config.toml
intermediate_size = 512
init_std_qkv = 0.0549
init_std_o = 0.0
lr_head = 0.0103
decay_fraction = 0.561
dataset = "wikipedia_en"
Each number is 50 + 12 x the weight over its row's rms, rounded and kept within 0 to 99. Layers, rows and columns count from 0. The size before them is the row's rms in percent of the matrix's.

# down: layer 3 MLP down (transposed), 512x192, rms 0.137, rows 12-28, columns 128-191
# gate: layer 3 MLP gate, 512x192, rms 0.156, rows 13-28, columns 128-191
# up: layer 3 MLP up, 512x192, rms 0.15, rows 13-28, columns 128-191
down12 096:34 50 40 20 49 59 55 66 50 41 50 40 74 59 34 48 52 69 50 47 48 44 40 65 40 76 47 38 48 53 54 58 35 48 47 53 50 62 55 53 43 34 61 47 44 57 67 41 46 38 53 40 56 45 55 43 69 42 50 52 53 36 52 46
gate13 101:52 41 49 50 25 63 28 42 64 56 51 33 68 60 49 44 33 46 29 59 28 44 48 43 50 66 58 54 63 48 56 28 39 39 44 48 61 62 45 70 58 64 40 30 57 43 54 48 70 40 53 52 81 45 50 39 38 34 65 46 79 64 36 35
up13 096:39 61 37 48 55 59 44 44 55 51 44 42 47 42 41 61 47 48 46 47 56 59 57 65 49 56 45 34 63 47 63 63 52 39 41 43 35 49 41 34 56 35 53 43 36 50 54 55 40 43 55 51 38 62 69 38 76 52 33 26 52 40 54 50
down13 100:59 28 49 43 41 60 58 56 41 37 65 39 39 61 59 39 50 55 51 50 49 54 51 49 71 36 61 46 38 46 64 65 50 60 35 67 76 46 64 45 36 53 38 39 55 45 57 69 34 49 50 36 68 63 50 59 71 21 41 47 65 41 49 41
gate14 104:64 21 26 69 62 47 55 43 48 57 65 41 46 56 35 67 66 38 48 37 48 36 44 46 34 43 44 28 43 49 57 43 58 69 37 32 58 48 53 48 44 67 42 52 65 45 42 39 70 50 33 54 40 35 51 45 66 63 74 64 49 46 58 69
up14 098:57 51 25 49 49 43 73 40 49 47 42 36 47 33 54 31 56 29 69 70 66 43 18 47 65 59 50 55 37 59 46 45 55 76 57 31 56 38 49 43 37 61 56 52 53 52 54 34 48 69 43 56 68 50 61 70 58 44 67 51 42 56 49 41
down14 101:47 63 56 61 40 58 63 28 49 68 24 40 49 25 38 45 69 90 75 56 39 59 51 65 55 51 42 64 58 69 59 49 54 50 63 36 71 81 50 18 40 50 61 45 39 35 62 35 43 50 38 57 64 74 58 63 43 53 52 43 69 48 57 56
gate15 106:48 59 40 50 60 52 34 55 39 72 36 29 66 54 46 27 63 43 58 56 46 47 55 41 63 22 72 50 54 51 40 47 66 46 47 48 45 04 45 72 49 53 46 41 51 55 52 52 50 44 44 54 49 51 39 39 56 49 37 59 38 60 62 50
up15 102:51 62 71 37 63 56 46 37 43 54 39 43 32 56 48 43 53 26 65 50 59 28 56 48 58 42 56 32 50 18 42 45 70 40 50 43 28 56 47 69 44 57 60 37 61 50 63 34 52 33 54 55 46 50 36 48 40 57 71 65 38 51 53 51
down15 102:68 62 41 51 34 20 42 32 34 51 53 65 61 47 50 43 70 56 61 46 38 34 66 55 48 45 52 57 51 41 47 51 70 65 56 53 54 50 37 64 49 39 35 48 51 26 73 57 44 48 66 34 42 74 35 28 78 57 40 46 22 42 58 71
gate16 118:42 69 50 52 26 52 53 58 37 42 61 58 23 50 68 57 59 70 53 48 55 44 52 69 56 45 64 32 40 44 63 49 21 53 31 55 63 49 57 49 47 50 30 48 60 72 44 41 57 27 55 53 29 23 55 83 37 48 60 32 49 45 59 65
up16 137:31 51 45 36 35 47 32 63 59 43 63 54 76 61 57 56 45 42 42 41 37 54 59 71 40 42 61 44 46 55 73 60 61 64 62 48 63 51 48 57 55 51 52 54 49 35 44 44 62 62 46 53 51 41 63 44 55 44 59 55 19 57 51 45
down16 105:49 49 30 32 32 41 34 80 62 65 74 71 39 63 46 60 42 44 51 39 43 55 31 57 52 52 28 59 44 46 53 50 65 49 59 57 63 56 53 51 30 23 43 39 54 66 38 63 39 39 44 57 35 45 55 42 67 56 56 43 53 52 56 40
gate17 100:75 51 56 38 55 52 40 33 56 41 71 50 64 72 33 41 42 67 51 42 43 57 52 61 48 65 52 55 59 63 48 46 27 52 51 57 71 36 56 49 53 49 62 55 33 23 66 40 41 62 64 55 51 43 62 14 30 44 48 39 47 57 30 25
up17 099:35 51 57 53 55 50 30 64 56 44 27 41 24 51 54 39 62 59 68 57 52 63 62 62 47 59 48 52 50 38 41 42 52 40 55 58 62 77 28 54 41 61 52 53 52 68 64 67 72 66 41 55 30 36 43 70 49 66 44 34 45 50 63 37
down17 094:46 43 59 51 58 50 44 45 58 62 44 51 65 44 60 46 49 43 37 44 40 42 42 63 50 39 81 42 67 67 81 46 13 68 41 50 30 42 57 45 67 66 51 38 45 76 47 42 58 64 57 71 67 37 55 50 24 52 36 59 32 54 64 61
gate18 103:50 56 38 38 44 69 32 58 48 44 52 40 50 59 40 52 48 51 45 21 57 52 64 44 46 54 47 55 46 59 80 61 56 46 41 54 36 67 42 45 44 57 52 63 39 28 35 60 45 41 56 51 29 39 46 69 73 40 24 52 41 42 48 57
up18 091:40 53 55 50 36 30 75 55 61 74 46 74 60 51 70 79 59 46 58 49 71 55 45 47 56 57 52 67 54 52 42 44 52 68 42 72 48 42 56 33 57 33 53 28 41 53 34 49 52 57 47 51 63 31 58 42 49 44 43 45 46 77 70 34
down18 095:74 62 42 75 32 47 53 52 64 45 71 27 46 50 52 62 50 45 48 56 50 29 48 54 29 62 43 40 44 53 58 60 64 38 51 61 56 34 51 64 40 62 48 47 52 33 48 71 36 21 61 42 62 33 45 69 52 45 62 42 61 67 51 47
gate19 097:56 60 52 63 51 54 60 54 52 38 49 33 54 76 57 61 43 50 36 59 51 48 46 61 53 59 31 47 55 56 74 49 40 57 35 37 38 38 59 51 59 40 53 48 58 61 44 50 49 55 30 67 29 46 64 45 52 48 55 53 34 53 47 47
up19 094:44 34 35 42 76 80 46 37 48 62 48 39 41 26 58 46 36 50 68 45 62 70 56 37 65 63 46 38 45 28 37 60 58 36 51 60 47 38 53 54 60 53 70 39 77 59 33 45 54 54 44 61 59 42 50 36 51 21 54 60 65 67 53 44
down19 100:36 55 37 60 55 65 50 34 64 50 58 61 41 52 67 49 46 40 39 43 51 42 38 53 41 72 46 56 30 38 35 39 34 66 52 59 58 51 61 59 55 55 38 22 54 44 62 71 65 84 69 36 41 52 81 59 45 45 44 58 41 30 66 42
gate20 098:53 47 40 38 64 48 70 60 55 33 68 27 61 55 76 34 65 53 66 54 34 60 62 66 57 37 54 54 34 32 50 47 54 41 32 45 46 35 30 44 47 33 52 34 41 60 56 84 62 51 49 54 21 46 57 49 44 31 47 80 51 43 45 54
up20 104:48 17 44 55 36 67 55 59 54 49 49 66 46 40 41 34 38 73 55 58 63 56 53 32 53 77 54 69 61 66 41 79 60 46 53 51 53 26 44 63 59 47 29 63 48 49 66 60 44 48 53 57 60 54 60 62 65 80 60 57 49 68 61 39
down20 098:55 45 53 51 48 69 51 50 68 61 65 37 66 53 47 34 56 56 48 40 51 66 34 36 57 45 34 36 43 48 32 46 60 57 54 64 45 45 82 61 67 37 70 50 49 38 34 46 70 66 55 58 34 75 60 72 47 36 51 51 58 62 69 62
gate21 095:39 40 55 56 59 57 35 68 48 47 56 45 43 64 62 48 38 31 56 50 44 40 58 38 50 47 38 73 42 32 48 32 58 54 52 65 37 51 55 45 57 58 51 45 32 53 54 63 51 37 51 47 46 71 40 55 48 64 26 59 56 54 76 56
up21 093:47 31 63 43 68 48 50 73 74 59 44 54 52 55 66 39 65 41 39 63 41 63 54 41 55 48 43 29 57 34 33 46 58 55 26 51 55 47 33 40 54 38 42 38 54 65 57 55 57 57 22 34 49 45 41 48 32 60 60 53 34 49 56 55
down21 104:60 36 46 50 38 45 26 62 64 57 44 61 64 40 38 57 48 52 43 56 66 61 50 78 42 48 62 45 52 64 34 40 63 61 60 62 77 60 29 35 64 31 47 63 35 61 64 58 46 62 64 34 50 52 77 67 51 28 55 33 20 41 51 45
gate22 106:43 17 38 40 49 54 64 58 43 54 62 53 81 37 58 47 32 46 59 58 59 57 52 34 60 64 29 59 48 34 37 49 76 45 49 64 58 54 45 39 57 30 63 45 59 60 44 57 34 56 46 44 48 61 44 56 42 51 47 39 36 48 19 36
up22 109:54 55 26 24 55 51 52 34 55 66 43 18 31 13 37 43 51 55 58 39 53 38 33 46 63 18 56 59 58 66 59 36 74 30 49 39 44 37 56 49 52 62 49 55 52 60 50 58 59 57 45 34 35 46 65 43 47 45 45 44 62 51 69 48
down22 101:66 44 33 42 53 45 49 41 76 41 40 67 58 47 60 69 49 41 39 51 57 46 34 62 41 66 16 68 47 40 50 41 61 68 47 56 52 56 33 56 43 58 60 38 62 63 29 48 56 78 36 56 39 48 55 62 43 58 44 60 49 45 39 25
gate23 093:60 45 49 50 40 34 57 51 48 60 42 35 46 43 46 53 53 37 62 66 42 35 36 69 48 25 49 60 47 53 48 61 35 37 52 61 46 35 66 62 49 75 44 75 34 47 54 57 55 51 47 29 68 69 49 27 51 50 47 50 53 65 38 50
up23 091:27 51 54 56 42 41 40 50 48 43 40 60 53 51 52 41 45 56 60 35 42 57 49 47 55 53 64 55 63 63 55 26 53 59 40 69 59 12 40 45 60 45 47 40 62 48 42 49 50 58 53 60 74 41 60 67 67 29 60 55 51 61 42 42
down23 097:66 68 69 50 61 55 57 52 48 43 63 44 45 51 64 55 29 47 48 40 44 49 30 42 44 70 63 54 60 51 33 34 52 62 33 51 47 47 41 59 44 61 57 47 44 57 55 35 40 41 40 45 46 17 47 63 35 26 59 48 59 32 44 44
gate24 098:53 22 51 61 50 40 66 54 56 51 62 53 57 72 55 43 59 35 53 53 61 48 61 44 78 54 36 61 54 40 62 34 67 65 58 41 57 59 92 40 46 26 44 36 36 50 50 42 44 61 69 51 40 48 45 47 45 66 39 61 51 72 49 52
up24 099:39 58 44 64 42 25 64 41 44 46 32 47 41 56 51 63 50 56 73 55 32 56 59 44 46 53 34 50 45 33 57 49 43 44 37 59 42 48 63 52 45 36 33 16 55 60 29 59 51 37 64 65 57 38 38 77 45 58 50 37 34 44 42 51
down24 100:51 46 68 51 57 58 69 67 32 49 51 38 51 50 30 49 58 17 40 50 45 57 35 49 63 45 32 48 56 43 32 51 44 65 70 61 65 69 67 39 56 44 48 37 62 63 41 51 62 33 60 50 59 39 43 34 50 46 50 37 55 81 48 52
gate25 097:47 51 65 51 48 45 57 72 51 35 48 67 37 53 58 77 41 36 69 69 37 59 56 73 41 57 66 61 56 55 54 28 46 40 61 62 61 43 26 49 43 56 48 51 46 54 37 56 57 46 55 32 61 51 50 51 34 24 36 54 51 46 49 68
up25 093:53 63 57 65 57 42 58 62 48 52 63 58 45 62 68 60 46 30 52 63 62 52 46 53 62 46 40 81 60 50 53 47 46 42 62 35 55 71 58 34 55 78 45 47 54 49 55 36 45 49 34 51 73 67 20 46 35 30 39 41 55 49 31 48
down25 100:47 45 47 65 55 47 52 52 63 55 82 64 46 54 45 45 55 38 56 42 48 42 52 52 56 56 37 34 49 42 37 60 61 66 22 57 37 53 52 39 60 54 55 48 32 50 47 51 61 45 55 47 54 42 75 34 59 65 46 58 53 53 50 53
gate26 097:47 36 39 63 41 51 47 45 79 42 41 59 41 67 48 52 50 46 57 35 50 57 44 58 48 26 59 52 47 47 45 59 50 57 41 55 50 46 66 79 47 45 45 34 67 47 40 62 37 41 36 51 55 40 33 55 45 34 65 44 70 52 47 71
up26 096:80 45 53 52 43 56 45 41 35 60 67 40 59 67 69 62 38 43 47 55 53 59 45 50 62 45 32 42 73 21 57 44 44 36 54 30 53 83 79 34 54 59 67 30 65 33 62 66 68 49 34 53 36 30 68 42 62 53 43 51 47 46 54 32
down26 097:53 51 31 37 57 69 46 62 44 47 41 56 38 43 70 44 58 76 47 57 57 15 40 66 31 67 52 57 50 39 42 53 52 48 39 69 65 51 35 59 70 37 49 31 53 59 54 27 61 54 46 32 37 62 46 58 42 75 67 40 63 31 78 43
gate27 122:58 44 39 61 51 41 54 52 66 48 34 47 69 32 41 42 73 56 51 49 49 61 73 60 60 44 38 48 35 39 46 45 50 68 57 38 48 41 62 54 61 48 66 80 52 54 55 46 28 73 47 51 32 54 45 44 68 32 53 38 84 27 42 45
up27 096:52 50 67 30 60 60 49 56 40 16 35 54 46 53 55 41 46 61 61 54 61 67 59 36 40 42 72 51 37 21 45 50 59 55 42 49 40 55 46 57 41 51 50 65 56 32 73 56 34 36 73 68 51 52 33 28 67 54 48 63 46 29 26 46
down27 099:71 56 56 52 50 59 55 63 31 45 37 45 49 34 08 67 38 77 57 58 33 45 45 52 59 60 29 51 40 45 38 32 42 29 63 49 69 52 65 53 42 59 36 45 43 46 58 60 65 41 50 40 80 44 47 51 50 45 50 60 40 56 66 58
gate28 111:51 67 37 45 43 42 45 63 30 45 36 59 51 30 62 59 60 60 66 36 59 59 44 31 61 55 63 54 46 57 66 60 41 45 62 62 41 51 50 26 79 43 41 36 55 73 31 55 53 57 62 50 62 56 31 54 22 60 66 35 52 46 30 53
up28 098:41 49 20 36 43 47 57 40 55 74 57 52 44 56 53 53 50 44 65 37 54 67 58 35 66 53 45 39 52 33 42 40 64 52 50 72 44 38 23 38 51 36 40 61 36 25 45 64 45 47 67 29 55 45 38 48 52 62 66 39 50 68 66 43
down28 099:59 50 45 34 37 39 37 69 41 57 63 57 46 55 29 49 53 45 40 57 53 54 53 51 30 46 42 44 48 49 49 59 60 51 73 68 18 45 47 61 61 52 46 59 74 70 55 58 61 80 55 60 78 73 51 37 63 46 50 37 55 53 65 31